config.yaml
n_layer: 13
vocab_size: 1024
rope_base: 10000.0
qk_norm: false
bias: "none"
parallel_block: false
schedule: "wsd"
decay_fraction: 0.881
Each number is 500 + 40 x the weight over the matrix's rms, rounded and kept within 0 to 999. Layers, rows and columns count from 0. Numbers have three digits each.

# q: layer 2 attention query, 96x96, rms 0.08, rows 81-95, columns 0-95
# k: layer 2 attention key, 96x96, rms 0.0795, rows 81-95, columns 0-95
# v: layer 2 attention value, 96x96, rms 0.0772, rows 64-95, columns 0-95
# o: layer 2 attention output (transposed), 96x96, rms 0.0768, rows 64-95, columns 0-95
# gate: layer 2 MLP gate, 256x96, rms 0.0395, rows 0-14, columns 0-95
# up: layer 2 MLP up, 256x96, rms 0.0394, rows 0-14, columns 0-95
# down: layer 2 MLP down (transposed), 256x96, rms 0.0385, rows 0-13, columns 0-95
q81:473493483512491467477469500501498492456534487551478547448476595491580476484493463492506507448464443573575503534514565519486511461528489506484490468500488515416504514487438505515496457469492408578495515541444518465470509544521480459482504534465477511477415545465460519519551549522489492565
k81:518454435436482542450523490478487524495564492497446501479515478532530452532500507457596497458511412495524550518451519494453513489514494531508511531564483493518485501423479535563523458567523468549485532528469519462502517477490580540535475461524497465532507564442473505451436526536535412519
q82:492439370492502509498479488437476564421493538466413467459473504457499447509520473574494527487462434551514523471520554554490468464572509488567482555437541541433511539537426470490494468470528401480486484494468505534512550487410460407462494496502449472461505494481467485555422584546558574534
k82:498433485501506531455542492484471533475586512490485485477554502484548476435501523479545571410414464477504605459457477514436549435514474550515431606529463550470432506451458515507504411503498495491513486534530520495456512514533550537540455576407472473525504500500519533421546571554513457579
q83:531526581507479504521526530528514540551506482522551498576480475550474551486503495443510460537517578442447513493495443473531479533451507506467509508570426469560501482506553528498508578529480573475501535498552499519510440491514547591539522526542498502535549471567559500496526439485486513488
k83:481527556516494419550493469560515477497446481504554506480453508498511541506538465544448461562533580551479430525557528508546467524481508448482555396435527505482497460560502502442475574444479502498502483465490477508514466479502438462496537483544489490476485441545510487569472440453501478457
q84:424533451472512492506480507529460530564517452526450448502493476442573474538533479518503528561488398520501523483521496479510490428539488508532476496487489491468505495466469466502409456438510420563556455502513455481488470508515509449513492494455478519481460536472484459503488528515541577511
k84:526491483521477580465495516507471516450526523500496597519545492497516430515506522529530540457449388436550532435470450522441535463509529559550494589554486533535508513457474495524552450559549500538515477515479501491458519522489505513491520509525492506494539517511473559485541522510501525521
q85:510436387425454483472504506467429477458494518453507433448508439420523415543502485524437507482492439504525507481522560550468526482504438517587522472415465510455503469445460458525437404468467405576521514506474465485483527512425459380487469485447528497518479556454471493555474571538437547507
k85:513449479513515516486540516474476574513515450511478533468507510534548481510497521474539559435431433512588600440390483493446537444507552566514416578534456576506491494483469562500531439499528476541473476549486528502431522494526551560485495556521513533485538486494501511435590576526572559565
q86:475549489504469567520581483505427593493507409498475538578408527490497513532549447454489530577534463458485520494516460446562480516478525523475548521577466544520507458541508512483429540526561479467468502489549522493515454479488521581442472530497516549469513502577564569524546461456518530560
k86:475461502470506460449560413528477444470435477556443560462491587504499496436551529453564515446510426443583495460534515496470474473522511568507467502466547525534517467555455605549523523575514453516519429474501467451507480539517484490473546497484493482408456516535482507517468461438493455523
q87:467504423452506475512542484485516425474551491469492517436547505559544452539519478472472471505579399471560448475474533501491555569465463504540473461441443537487517450446493501540504442525474438583498569497468510438460479511479465464512452501506537547510508536492472497476511525564451531567
k87:531450492521486510528564454434524558526490426477525476446520523484501485509500522469454582447497460453561519480434544525470480460497541499561526522496505574498537484493472520555527529496574486536476540535482521497481480455438516528481495488596603532503544528440527491512535541552484598567
q88:470599610573504551547483489538479536524474538579472497468481504548525534502441605511555452510512556465468496515511473491583463522502515485443486533562521494538542532557497471504535547434547568495509499488508465487488425451513475559499494607543455527504588488498532486476495472446548527529
k88:520457537500482518519506465497508466509506587453468480544520506509509508481537472511451512567530506436445482481633443542517427571422496490593546520426527537522525492485565483535495525469473496523470515424498486494511498532507478425542522475517529517552489471474441565507450507483454520484
q89:490484432481541503489479483463553451440476495475454506430540524499434489506457570577445523493553477542596447500485532521456510529510533480543498488407579497494518482484454480544521444477531500509476535448510505508497551469496436434464465474514513486465489481446435494473429500532557517538
k89:503501550540527562507530516431526497516453545445476404475481467439476524460500497468491500494460550422480510521435464522494521480477473461513507557561480517513530497453529472594480512452457547446505507510516492515508490527500510495464468532457529497573503543481522548510553508553476591541
q90:511497426508473547547516534503446646506481448514463464610433503441464520502562476563499524530513431497458524471550476508500428443557531521535521581498460518470515488535479488453432537507507471453475490477529464538513481461456499505451509495483525494510505512574506506568473506497606574488
k90:512484518492489492445514517536459483445497506527461575465520541492560463442534505537585521436424437504539555450484481521429507447511539561477437584521468545487437491501468593516475443494477486487520420478493476529468538553553481477516496532462453430463507494568503556498534497482499439551
q91:487571602523440502497532506523464535546531448555467518501451511499606536480537497433569480523489534465450546521520491470541454519475471510434522521616438523477530522512512509498485534479551478517498506529538512457480386501535524610475509606470451553519558532537565581543591491456481531544
k91:466385455421449477485481400484465473515558507527455574514551539550525512523581451445505523494540441498585505478564494484450424505510522527533538474412547574529491521503488578502510487586536448572412515442462498460479465494528509497546513483551527535485452478487465526451427507421546398477
q92:536485534496507443453423545528562456536471566523519455482577453461523490478478581566540493463428588498472503474518503550479497471502467493552502534450516461491522577482492467515550483470489537557569471481495449531493491478484487423531548520475443466530562512416442422537489523492547503440
k92:514513491545480549522425560493465518513575567453497494561525440472525509569492449545451485547466574552494527518484435523509491529482518453528503556532481505460472519482532493469440432426506521476485437476448504530478564524521516481544484552490518550556497447502485572476563596507528511476
q93:481490545511519454484428508529521441551449576490552424456521458516470498517435610547489482430434599546516476553475498526469492476490504489471496486445549450550489547505512460527551480407480530517540508490493476514484550483521490402566525498532485454481534467429450413475425499516450506473
k93:505553526571510513600475560506506517515505545433514422551478436472480497544465503542390455575518547493428500517493409527561500533473498470510515490483491487496508515475569439488526499453459531480502523497521488529479510511535466488526504513524500558576549462492464522543537551523475545440
q94:497459480470557473462498472483576412465550528479527516443551551562459464508457474486456490431516479508594463497470549536497552531488514500511448448407524493501473472424485526556537469534448510545512508464455541488493581527506492440544494464513511494497432483469427449436492512547503439520
k94:516531496538499502517508546480515534534470493467548392458451445485480531516465548495480491504515584484459480581414551483548522544494468447521543489528468437512513482495522402484499548445528520449531548547509503485567478442419525493480474484509541480542509563469549456538503495593471581535
q95:501543407479527534482474479484488553521501445475410508547448590456469502528533513562471535534540435559542505501501496487482483454538578515518517495496533532483502459548495492482462477457579424473471534466493522541508521472520498496468496468500495491447474488507534518503473487535583561550
k95:503509512536509558477553474467511498453472549477457493475509477459516435452490520463560490448460450445507506543446498496453501489504485564474477577583511492521491513469442470564529474528506505457545478514536473467500502570539467520482526499414510429536521521487495574540500485516475459505
v64:535504525506465525554500449551477536478518499545499517509463534510495495546531449517489479544491482504521489490541505558506458503453465521495506492461487476459534483487460479439533464489514488487469478487446506457560457533483483506493514535477500542478507520506493539478488506489505501442
o64:501492498493430516494537491484494526493486499488494474497452512477509493536538510505470486503493496515487517523503677519507491507497413491505522514483453508479572475515484481473493491519495457486486487488471498489488513533446443460484522509461498535488506586494492506510518542515498499536
v65:480489477527510466474506534485507495495481528481490479509542470514508477451438530487516544449519520440470502493452465463477535468564529492521478505562527516515449502504559535547453508505469512479543505509581473519438564472526494517516500493522515486540495492505519487500480471504474478517
o65:512516507502552479516462523507516466514528503523501527495568478534494503462456494499534514492521504481532494465481347479494491508504578504482472489517533489537434505487512529536513505493491529506510510512537505494524502458553554551531481486537504472516472418506503493493475435485485480487
v66:491475463473453431495495484341501425503459496414521489523478426471435556536518587460514448539540495437507460442466507468471504516518498370450478373424485425540500404482506524550533559472564498507509557362515496576591519411507546494541484389514496461450482512525505518563503487592503530533
o66:462479433455518468481460492446524516459476545510489525448482540495507546526540487527470509557466442567452452477564378443519506461587444478522473465489542520426362571543494547487451377483550480438455539577459432463465557426471498459460426557457489449545509496479485514437445595503527490452
v67:495411493480460424533484510590489526467482462533524448524505433538523518558493427489476503618566501459457465517499472577458499513572491413490565460560486521515489449532518492438522477500445507463538454497548455482506515451491453483614493485532485520508484505541470499538516444594525496473
o67:447555495510434542506479540514459541489479506495406574474510458495508490520485535554553527494599409563522504435519580453549473473532492459507468460512509526570494493597492468532502423579511448524454516530476378449599520450441514539527452545492552536548448507445526558450486444489542456519
v68:451558519411511501544566479501488508406448392542483552497446569548521583563520449573482500520515433505522487510524534569537470554569492467470534488466533588501499476562483473470446502551494417508556435460447391450479464493486374434573519584522480500412439462528434444574578506493571497589
o68:434536506514479527497472488436438442485455503398510575416542477459464504501478556503509473383503468527550422506524712561448508450502491493495424505551543510494546525484499465547538503542551554590529495525474491496535505514484460424497484480505532487578531578504458558454522515490523495455
v69:442558467392531457431510431491583481495518491514530483441460531494543572451502491486543555424517542487472509640482538504476532487552495451529523489453523594492492473493506470543366531522478467489557493507547461486458544517496541446600424480486475522487475506480542455537554482520411503506
o69:476609551527417418509406529491540446489511456489493507457561463446455523511510574468568529476502522447481529414531540513478547479520489510495510464505508508466476509484528473525462514462556559557532424528564472532472404488507560443450472413498468520565480530472539485577491476452468490463
v70:551513501527538435473531427386597472522481567491483464449496489481498441453508575468528442514477514494514468449449508474532512518505493402514392500413434475498509439547455533591501531399475507511457545395539518535600493555508528508490449464480440480491561498514506451519454522539446485426
o70:526472563421486434428480523541572507497511513527533461533539552501559529479514440458494570539442526456441437484569361504508570562527423509473543453508471497434475540436469569485517454481471505499535500582537531491430522512466501461390457526475461578566486471505480510527479574486441522512
v71:509503478454516423454491489547543537552484509489531415455514417483516528464509503439537501469517611482441502590469492529470538457567492429533524508563480534521474489468548474534439491483494533436508530539624524526477541473502562432546400433505492543535520532514570454469514453600415494441
o71:507594544510440444544458541555561495504526481573467502511529491474521519492533549531577514574564492468438582394542376452552499506518522493464528456491492507489451494525534497490418485500505490491483474500574426496494405449489599561494492468454523553524453479473592479556486469459453505514
v72:549476496547544526502528577456503470547441514540514473485516584502437409459492527532505470443460441470491509497442512493493524413466494435523486541536485491504529560493532559514431485478469531527597500496454547477518490529476564570445536517514445475518521504481434497513538513543566505506
o72:557462568474488456446474542484502559520489455479561474579456523515527481519497422471487456479411570448453492518522362536519478542474485485497574525534536530517493490485530486482538514481486529469514492494511527493513498550512549536520538500471457516439537524535477476475515478533429495496
v73:413511442413488465510542500478445502491443421452509451536498441498518604537539488495527521503526479429501494575471521548467495545559498479503557469555519545546508466455576469484434501563519469490591494569501466467435534400490445419514459461534507500431487514510503486513543471574489541598
o73:478579436543487485552445494428472455488469574468469596417504472468443515473556536533573473494563480518487489445565518485478498408537510444513428492520545531513470530554549503543418500535565534496481465443493428470570400423491547550536494499481544448527504538465538559481504469483532511433
v74:521433543591447601529456493490463484452501509559481559515505552522461429479472484523472504466482432487563490417537494483458437473447512542491476486496537459499515460448432513512564505503505485565536493455410506436537474522498503599434613564483500468497501492519486574488445517421533483459
o74:567383480456583516482529486477490489500464520476525475490448513558496454529456439525421482469436542525526445548432562512480469521480476484545531527443523486544519474501456525464562484509422503454482491467444594517497630519470362457521490544523476455409506504480393487473449506559477457493
v75:471513478495433484480465498417469496450388469473448532507501535512431462544485522485493420551524465443488489442492510515469482439543515406419532396538526457513485464531517483491520507454542497477522553412527478465505517431512461527513541510516533513483465503526499555534568457553534478517
o75:460495456504565491487445494454506472436497537494491563420486505513513509519490560539503449474494454577550504454516527483503410516536468486533452496506548557519420553502491510529512471542535464454489552525450463490472571452501449510499441515468496416473481572486436526368483523516469482461
v76:467468465497429530563441532445441459590516482387586466639542397477416603581523536491457473571533501525568500404529490458415463544418523503475549362477460399521517437444536537514626553501629552549520485481437623552550504449492617566511528404511554489494446495483480561512495499514505536568
o76:499426398538562541504528437491462593484488519463492480495399545488480466545537454587467466558488458577431504565498423439527476424569525483549510520497532500487367559560487508414429438469493430449444534515424429532485592441489510509479468594519498414447551459460515509483469568561630493490
v77:545466497607478592525463571451441468550532513469498492580518484492442486530456501526463478526453468512556509380508488468476481492401532509505484460508504444474483543424507529508574510451573557531493512472427601533535487496489597645408587478508499467522507489426452568472483525480528500497
o77:553397478501571540467558460502465591529508492499544455544406535542524465495500416522428462529430504528486536560444365478500442496516528503539533532500541515506428488479483546431502468470471480435472509469449570507483589525493501541537517560521471443430514453531468490485498536580539506507
v78:481530411406445410491475575458444495534526528407517497578525504486535530555576546504553509476508515482494504579487513525495526560528516566491536497547482437541543511480576525464514522641554477530555475604407501494407528424500491417540499436537529489433435509447543523424557515511521498647
o78:490539445570524508524524465409415501523469585487485533430442473495394476525541594501492418460554509486523494543509520456461488418529525455538458497512504488483493537565540475485466547450603456434434556451521405497556403445584567556503484462555544438448557529472565534434498461456580460445
v79:489516518509541563527558524523501509488492464513442560502478623528521453504489467574483506471464444537555518527541515499523491508478490616520482554443491532503538563498482509458483485532487473550514475493400480435453472543481470493476541584481493486501502472485438496522546551425614530562
o79:523481527517510516479522484440457471520490461399535516541485491475474456500458485458475474448445560493540439581484640570451491506437489509493490563521503497507618477468509458534589579480525556542542504470474572518515494549534484442507537469504496471491577540527445546496532503518531522491
v80:505537463485578476490542516414574495558478473486510499484465597503487557472484523550502473487484497481502520559455542493532542476501496425541484495445474548470494520511577494534385488486473519443556484409480521525506510529475563521534480520501440517480452492490472415571625501562536506516
o80:460545607509427445453432522495505528524536417403542500535541491425520536483488520466508479435414513484480519491543416555502492517503474522488497515573542552448465499442522481483525484423554564522566476569533514488476474542517643460473541447461445477565523556528516533505537562519477518480
v81:478524508487519594463466461529481471544530508537518523474517548483472514431497520511506583401494449468587520488560522471475472508455484529557508505509511523509516452437490527551483532550536491560570476464457543456527498531483592554450559540461471488410472494484514513498510525418481517499
o81:574456487514533448509440502492518498495453521437570433480492517469466497534471454505483469467445594492442481529482488532453550439469493477521546511432502472458457477478500520460488486442433557534512445468496537585472514518482456415468506485500495459419547527456512481543467530561440491445
v82:555523516554507566557474527475502501508528498468558589560500581500458474525545571563461467505484485635549513407541486444522481507394503589488479529453454448481523547527431546505608484497549562551418518489387580530549457552505560567457552553480551494531491483505441528488527555459595494530
o82:499413520513536543478591478497493550508486472426532421579423565489492482526514457504406464486398511519468452637460536509532473534477522525519559529517474483461520517491482478433558568471480442504539544552441550546447580564543429472487536547534467482455587493519467482481511569526555524529
v83:555553533431487503412481528514531458556509494552538551441554556475516526387532512516484515410498590545539500530562532451516489475481506486468563527562471529482499543542487500477473476593512510485513505472494536506484472511474571537506577598495438461423400498486526430507612490483493454584
o83:450491583584553463505479499566429522481503505501552454472497503466472519531505581521457447364460508512474490495480399573513561489447524445491568493487540448397463526483537417493483528447531507525549530518480425599489525558521481445511533443512555501418517511454542469483514496502413476500
v84:511509442536528513519482510489520491610552558399547487519515476470490481499504560476507520490475542582486544476499470438515547502401502569523443484413489446475487530456521541514569499464511569496398545526479606572512522525515608526437432424469535528572537530482550487435474532495464530469
o84:519487489499488494507576478532578566500574489536507427592445534508511512485521454494481512612470535466444566575481345478533489506491517532492526527503439507459459477490499531441469536423478451463507519492513537501442496522552587547471538493516435491480534425525545445589521535506553535541
v85:508512418558495541516469586419452476567463471400554553572519566489410517509491582541503462449486459514562505410518501444495521510406509556503477457517500435498518500417548522525513484513588543503505563475393586517505477444478618584435551477498547484448470527459503548478568521499557515569
o85:510457468531562483495516481447498542505512517439537459515406522474481497512545481536427406509392543539459512580506388484496406478515499482543496545499535559437420505522510541433485533434523471409487530491460529514483541495548527530541563521487471392429586506503493510481480545555534511468
v86:495543515499549529544539571551517506514478472475530507508471568513521489546497490577452504540483513583470546544491512501571528529444501525483511543472487556469496626529531564464477482504478534503520456578421542529442470556502478500511500513513503475542502486468403470545556550512545493586
o86:479512539550486542475548493495446569524528432431502517570484504493498486487502455479500494428439473436525505587483559560487499494466535528502494548594527495512554508475529419521540581474538496587551503517486508497521466599567575528509570492531475510526564507553473476527579464489560520533
v87:433498519512459448473501426492537474377437438492519463448483476486523554484481508443502461472510494472509432569474529520453477506568505536429511487513485561513515369520467477525462515484484446475522540479541411402487498495525414434559449506497530463503483510562504506553536471546468472503
o87:485545486487489448550401527524515407442499531499467566422554485507460501523526527521561519465535479497493427435540641476489534518539435475520447479481505519482490556531508513553469494530492539503517458506490439481480482469495408469465453522454532490551475544439440545529440463431483467507
v88:531521508494498487534505483547504530521520486515515507491458524508514483535507467502489462530478491535506516506502508557502497495456472505511501500472466480465525520489480469453530468484513511476462491496468524471538463519490519494524499532482492528512521516494498498473522509520498507452
o88:490510515489430507491542491494497539501494488488501471520444504476515494529540510505482487517484497502480529515512652507510488508494429495508525509496453518473551473512491481477491503514515468481484494493489493486487491532454471466483522500455497539494517575505502515518524530509493515533
v89:549519498494460525518502477513467541490509510535502496500446511491481511555544450538470459564481483516501500502546541586504491492455448493507532507466476475454537473495454443434514462485509465475489474461455492486570439531452480495488494522459461548463514524498516534509518523516504523457
o89:493499498489419511484532488488484533494483499493493473493438503460507500541547516510462484509489491516486523518517668525505501500496409489506526506486464513463570476515484479470483482513505459475486490484484491486498495539434458458485518505440501542491506598495501513501522557516488502524
v90:570511537478441472512476499525537570428539524513444523490486529527543485508512473532449474541522539611441492442541474534554479505544512499478497526476477444472469501573394472527590479511481508487385491495524420530492485533528442467528537532524541535586497445544508504495419539428462485509
o90:465521527491540580463579485505451464505481501524474494469542479502509480527460602548447528491536437507601496519436601490501499562470553573464521498511473427480601506505438442512568496529493459531533561551542537498479529502498425484515431515539506568544456463501447494456507553462532463567
v91:440419483522514466556516542570443561477510500427512406605470387512520572609457427467492544584525521456432523593468475569482534504512506521546530515557490515518500526441594469463483492485494487462511436607507515481430561451513487455543456386547539537586528527418460552493511481564512534494
o91:522566423517408562546507509472486529541532458508432583527464472487494447471526442501557498580597443511529607487489568412509440442556521538519451509514487527603509454567512501523452486517523500489430481445519482444581404434505617618556517520486535490544463490514535554538513428473613525523
v92:486600476512505480581502519460479477465471524500461564474475554552550427576495534527509561527502402413480475455498490508543501602492503488491443508431511517493508520538507471456522490513474472538539483505478397494468470496479394481477488544491478505464538500459517506484510511465538534530
o92:472517477486494530457547445413490458505506539438516554482532444498495528467455506407477528444505523452565472488511630503434489487475449504515449505516461546519545512488476536507583557526517494551495535486498547407549505480519484471506532465517484490542535530557477503430533521549539507514
v93:530467492483511424477488442504584483514506512498536443446493439489497478438489509420512498500499572499464489549446513514473518463507487455551471477470476509506483444475506504536507534484467518472479546491569505556544517504510571462592422441492484507524530525531558483467436458570444494434
o93:505542562456443433519488549562574509509502480583479464529526490512541509512520515528548555576518489480443513432539390465545521524521477490488522466483475497489455502514514517463463434496494488502460461520526431491454467474469541491422478498475479566550443464462546458578454501475486491515
v94:490451555548574513498552448604536513457531518642461493427441519549589431471428395492491607479486452440449506573483484540476518456521478506573470564494538607486485523503476469461441483471379452496514454507558435460497509594494469500521483578460438507534559496489477465535459480478529510363
o94:525531560432393482494472576527545487525535413503485519550579467518533503476448445428559581500522542445532518441470605533512530523453460538471524500484444509587579415468512489529577502537451574593524428468533561472531463533446508465510530443499485591549445507521482485560514431496443521526
v95:442502445463508497531522533486491440511442432441559535535482544504448536543497575534512489444504450492569502518492532486454488480485490516498505425501479508536524444444528534518485507538571493551562514489386569491510481471480606534557497487486502417419462532507442508553594491537553508596
o95:474495481526520448505452517439487542489472504401501511493432539492452500535554478557492439494410531517409443544564512501482460426530458453549500516503543549479400519510550498483470510471555514505484486521447443513493517472519507453478514513499488427472579553467489537531471477511547486436
gate0:448467499528481577530483496479526509537523497539508481597504489531460484460492468499450464503540462541502467540521471460560579466531462542479539497512537476480468423531454584496468468546496545502468513469485504456481540509513528498527532588521511522539515510499460454533538465535507454477
up0:471522476420476552474464431518458481426536529476494507449533540491553564497451514552426512443487433515534490600521481576450539457575485455512515528519498467496466503489492458514523499462424467465534453495457468506509507522507531518560540482524530486485417525503520504496535476584457515521
down0:492570546471489423518534504518446520463527508460509525472519507487481465476543553564470557457471481577559479500521417492485442395482517456532479513461494509524530518465493515508452459527511493559502486436479454459416495450462577516437508488488533485442472511582531481595499485427481512504
gate1:485542489537518487524479444465447489501536433524558431523492518511487545517535448468535532566438470440507458547479492424486504561470500488556487477501471482484493518504477495500505502535553483530498512430455483447534416456515493499452487487540486615469509515554570442516514501539499461474
up1:435459468504486545530502538487457541465525568476502429479466525505521539535507497534464534509481536456516451485483466544499525526440520472517491517522456478473487507427511514426494491467540489471504499510513461489507509487468514502491596495467455470490490520491522512453512551549560581542
down1:516489473434523559485499487480540425516529448478483480502473494478516466537452479446496513471521545426527536514549541512497451485487555527515556476523524468448465485540516591475497485583538488466559486429521483471427539475497422490454536500452477472565504504506509506456505512497553476474
gate2:498521521458450475534526497475478483492446529486493543557492481529451557496538411547468564510508491510502506532487450504529514547531479463514575520537506494527558416519521494456456487510459524500502465474474505517493514501542477498441528478532568506521508485475554509463429518496459456450
up2:511472498525476451475472478522524490531513525488521371487533437486468583544460496431586500550500461472492494498433519505545445573547495483471538560476524480506525492494501523529546568455462502497489515537466498494488502455566473485441559488507518480499474446447527545538454432558565499508
down2:514471507543509544519456502524474477470537480477531426513522499518528598483569505491488540498481562456486492431519475567505511534455540539491509425461411478539480439507447533482503525455480531478463506484507482501498557481489468475472507495471540496554472450483518485591479575535461528491
gate3:483480506549511590562460451490481519469504537489477418500441522525469512533495460529506527472562530541461482521467505491498512525459518540448535543508430491532507604520475450448486406561490462552484482539598529500495554488513497565597525497487567506520513502496557471517516491503487516502
up3:546556475519513453502476468476454486536457571612453560476490515514498494603536509469485458479500504507541514471526530478555477566505506535495494507447490471483482466450466484468510526448546527488524505397452495483460462490484524518496556524520470503491527465492531453506476548538507569437
down3:494504522501456531466474510531589525488539512541480500524489514511493468471436510464462455491535522530551452526440494535525505460486519564519549488468502550444497473500468522479527406498494571522530466549524482528481511491474478565515540534486447421498475507503529438508474495496532494525
gate4:529567512546489428533451529506546504483530506436468518516436442496550481504455596516525514498510533514546472477519487520489505542467519508555539502487496550527546518494506490512464587550508476587509496556506487531549509536571471462495457446495489591513509543564536479492528564492582554533
up4:508515490507449454529466469481470521461580469413519482501485442520525569484554582503433520448535502500477494506477492479432506483551514475488592478495504559483524481503487549524396508451448476513482476588458517544473534541499519437507543434495533530449481506560457470512577528479515530498
down4:481501534449463521553470527483566503491511535584413449475531524456470537499497520420447472520442548453436574504539651461504486497501484444478542520520521449540532501479485576461476514478523471561562503530531487445519570439435438492563499441498504485470456539461507497431460491494479518510
gate5:474449487469498501519560466513588444495549463477544521490464539524503553443495476485504512453511433512519458527550468511420465458484503561569552505507464536499496509554471466494461545480539528520463475488489496632458444496516488493509527484512552438559504517469440511504494503531524488479
up5:459496535426509524483460478571540510481442465516491500512478482560473458543511489576477497470494544600465473516484528497493487501449483516555515508599496507500487510490516557533454517513518454447553467485482503544526498528486556580424446484519461497521488460496576546435542580505411517546
down5:475458486506501511526533545464466493495460473511536507509512491478500459520493416555434518511552498488564540450541568487523546463510489494493550458517567549480552478462528444553553487539483560467475500545519422506468503503460511494449496476472581534531529537515557476517468501434565488521
gate6:602434455470495561449535524409510432586560483549526467503500569493513499476465467508574478458492489495555526529431469487499551458423477595548492468540515456504497472479486480490379513518519494399564517441441497569512460480529497474511495485546486516499551500445526478480501477505561540515
up6:530461405538432539509564521507436474547491538456453516460497493465570568497478442457388484491510470442563442438538485524569494444561478510463501493428541471538526532458545504521539528468510520522532538527548535490529582488577535505435468453461554582472536547515478534475588539468426506474
down6:526589567585479477533548393466467462448513477442553503504522539463506548424487507563487449444448535548524487516452541452460563468533542505536460532507506540536497400557525523524486505442471577467537427519478492398562460535473511474504522485479516479524492487497459486537520501498519486547
gate7:580440484436491565447493580545454427479400517478526470570522484468491480519573546477477583460515453499452498538493475524571481495416492518485545511504458534465593455501467513476449531542492469557516441538614489450483498496478498455567468511499471506453412489422478568518554550537471465508
up7:556482511502478495509445486518476420567458499432538491550480476529546485502489552488419495516479543589571470546502508504512564549551509540517530540479510576456490491463488421470467613532454443506573529526616500577484497543449528493527471514464471453502448493540487507457462532540578508559
down7:482460471544434580496506508577450503498444522520475474497558534536461534539545639435488475469457528513472468476503494587482437495556470506498489558454536495489500540449476524562480453541490579448540581485508464502519537524522421449512498543501497491536481493521497469515566533490470461487
gate8:465500513496479432534521516574460505440511433499487495543463531499482488506507524493480541425499462474494516469445513523526509475390463446562465551541503533478509467486465521473441459505481489509514481502462529588484506520497509495524489496462449485438440512482498519552501467492516514494
up8:515568506477479480539499466542466517497467481487535480509535477475519480519510539498485432477513496466533548513540516450526502512527500480555532512533478425432479521485521513503476497547490481477483502458456466436521542451452492462507481490489550561534492502513533467448431492519507446477
down8:488533534499536472501517509501489475497481447538523516522473471490526449432507506507459507530470454500527524519492534492560556501465558497525453473526495516427562493530497456488505471562521456445603556534517514463462543535538483469479508473491475490445459509491453518488542427510537497455
gate9:490476527497537549432502464536481491554465472418501439503547445543498473517486441549564502473541536565466466507503490385527455565516533477503481417540457434517525552513462470499526615515536569476484542530588485554462418482500455544525510547496577487502598478569433453597472418526520558479
up9:540538426476461478545541436472457588517559499511518510520481537506574478455470483515586536483520461526502446485510462466492478511426455528512493521440522514482531471572495462532502577471532429492535544484441555491454478542507466469560632421534509519503465481598601475569519587491546597462
down9:426543594494443482431499465493525474494567439512437449445455455434454448503436494448557545515445558526494445444527454499489498479549442558556529516512382548492468533563489472564498500521495509461488519548443559470503423531513529533511479504506464500448490491497469510438481581580501441595
gate10:478520536541460511548534422526484508475527452606491579502469465586387487503561524420462447450467550466404434485482520525496513409418550489506492593479521561537563514474525512422484539518599473494521559548490531559488490528530496524443504525465475465453504519492530535527453467459495536554
up10:481489524508561541543432493488531504505536564487440518504501476475509469507507565492425488481489470468535452477522464511549627502526474482645455560488520531475512455513478510518517494554468463552496522520506501626483492473508486493531500581513488558440435520397409553515424484429528407513
down10:524482454464542594482554472470490554508497487490461537508483498424537453468424440519528488509507496436493461526527487541540553446501426542444473474451530553486497492563420519563458468518590536463465495437450542488537480612454521481575516465487500473490500506487481478448382461556476490522
gate11:460555514476545463513502479517491484502500544528485519518510495550520550481489500468512445502501545494456473559573453429510555561522512544445559460479510499495505574489503491492497537490485473541456501599534510478514486441517420565528577514502540528543457581559451467502421404468534583451
up11:476522555485527443564502537446556555529491519452562474463528489449514482516480541452471455504504427383471563454489488520438489524449458512539472528554522468486519543543529510506480481439567529419343465540516511551539494466473500475523459466450528478500567508513418522518509511485575516497
down11:493488489539515459533430492475562462499465519579512459490528540576529535514486482488522519616504562484440515573502520486530511618562485455486474502496455525549476540496494434457450563530508456482529497467489387474549497462514435473541500535561514542523449487554527549509440506513486521475
gate12:484545570498457438506462532447509521572457471438439490510534508530487555511496523508536435481499534533473428494491509514481506490568462431497504547544461584489526484537453415517579449492476559462528475515504460524503437541480489513523474487463496519524590544516543457483484546483426495524
up12:586534504527529585504411537525453487490477444567501529443515502526484467459514550397573412484430495476490502507481491456562439462499515454550469513484524435509536446561486523466501458488530518450555514568484487440512510455524463508424511566550449465465490523477472478514486478462575534550
down12:558542502588503595496542550491502483502468573494481536505558467535507529506438447475601529540489499499544488470521371472498489513525523490513511459501477544556423494493485471514571538464549544515516522527472514515471540546479576540478510454516481506474500493444511490505453494547510463433
gate13:489468534491496482487443465507478482452499573536567514500513496469567491468501446541483445505497571492478525528438512474476531515429487560542520463504492517482529488484458479456488517546546471469539534467473516491527502484514542576495554397498466581460547527437508466511458538483499512485
up13:488493513529542533515439534536507537552542492530501494490535578539502504432550520535495487522514512574528461532485522538491460512439494531518490470525548485508528552581494571538552418440492491534485483511499508517449501481506536499490550512588498456481550538502576489481510513494436487492
down13:518427487492555436530472445559582418465494486536540492526537523544495467513516548480519486572523469430483522479482509501482398538487517524533548503511513489500454528499509491472447489477513534489441489482523521529571499466456501488493436463472493496485452542500579442462480517547510567527
gate14:516549492439451489508502457503556489515474492570507557458597486495531540447453499487470528517512523507503416519481459492488582596506529513501511557464517496553525473555474532515500554570471440499529505528527446414559458488513462458518479500563521456543486502471448544450453456509458475560
up14:521465480533507492547566484530472457471498542427453479493501431432558511522481534506418521522500515460546522480495503489521462476553442479533518485499435479519491511478539427479523473510501527508576495480544488549561587503473477585449538513481487446509472490465464526533548510491606468573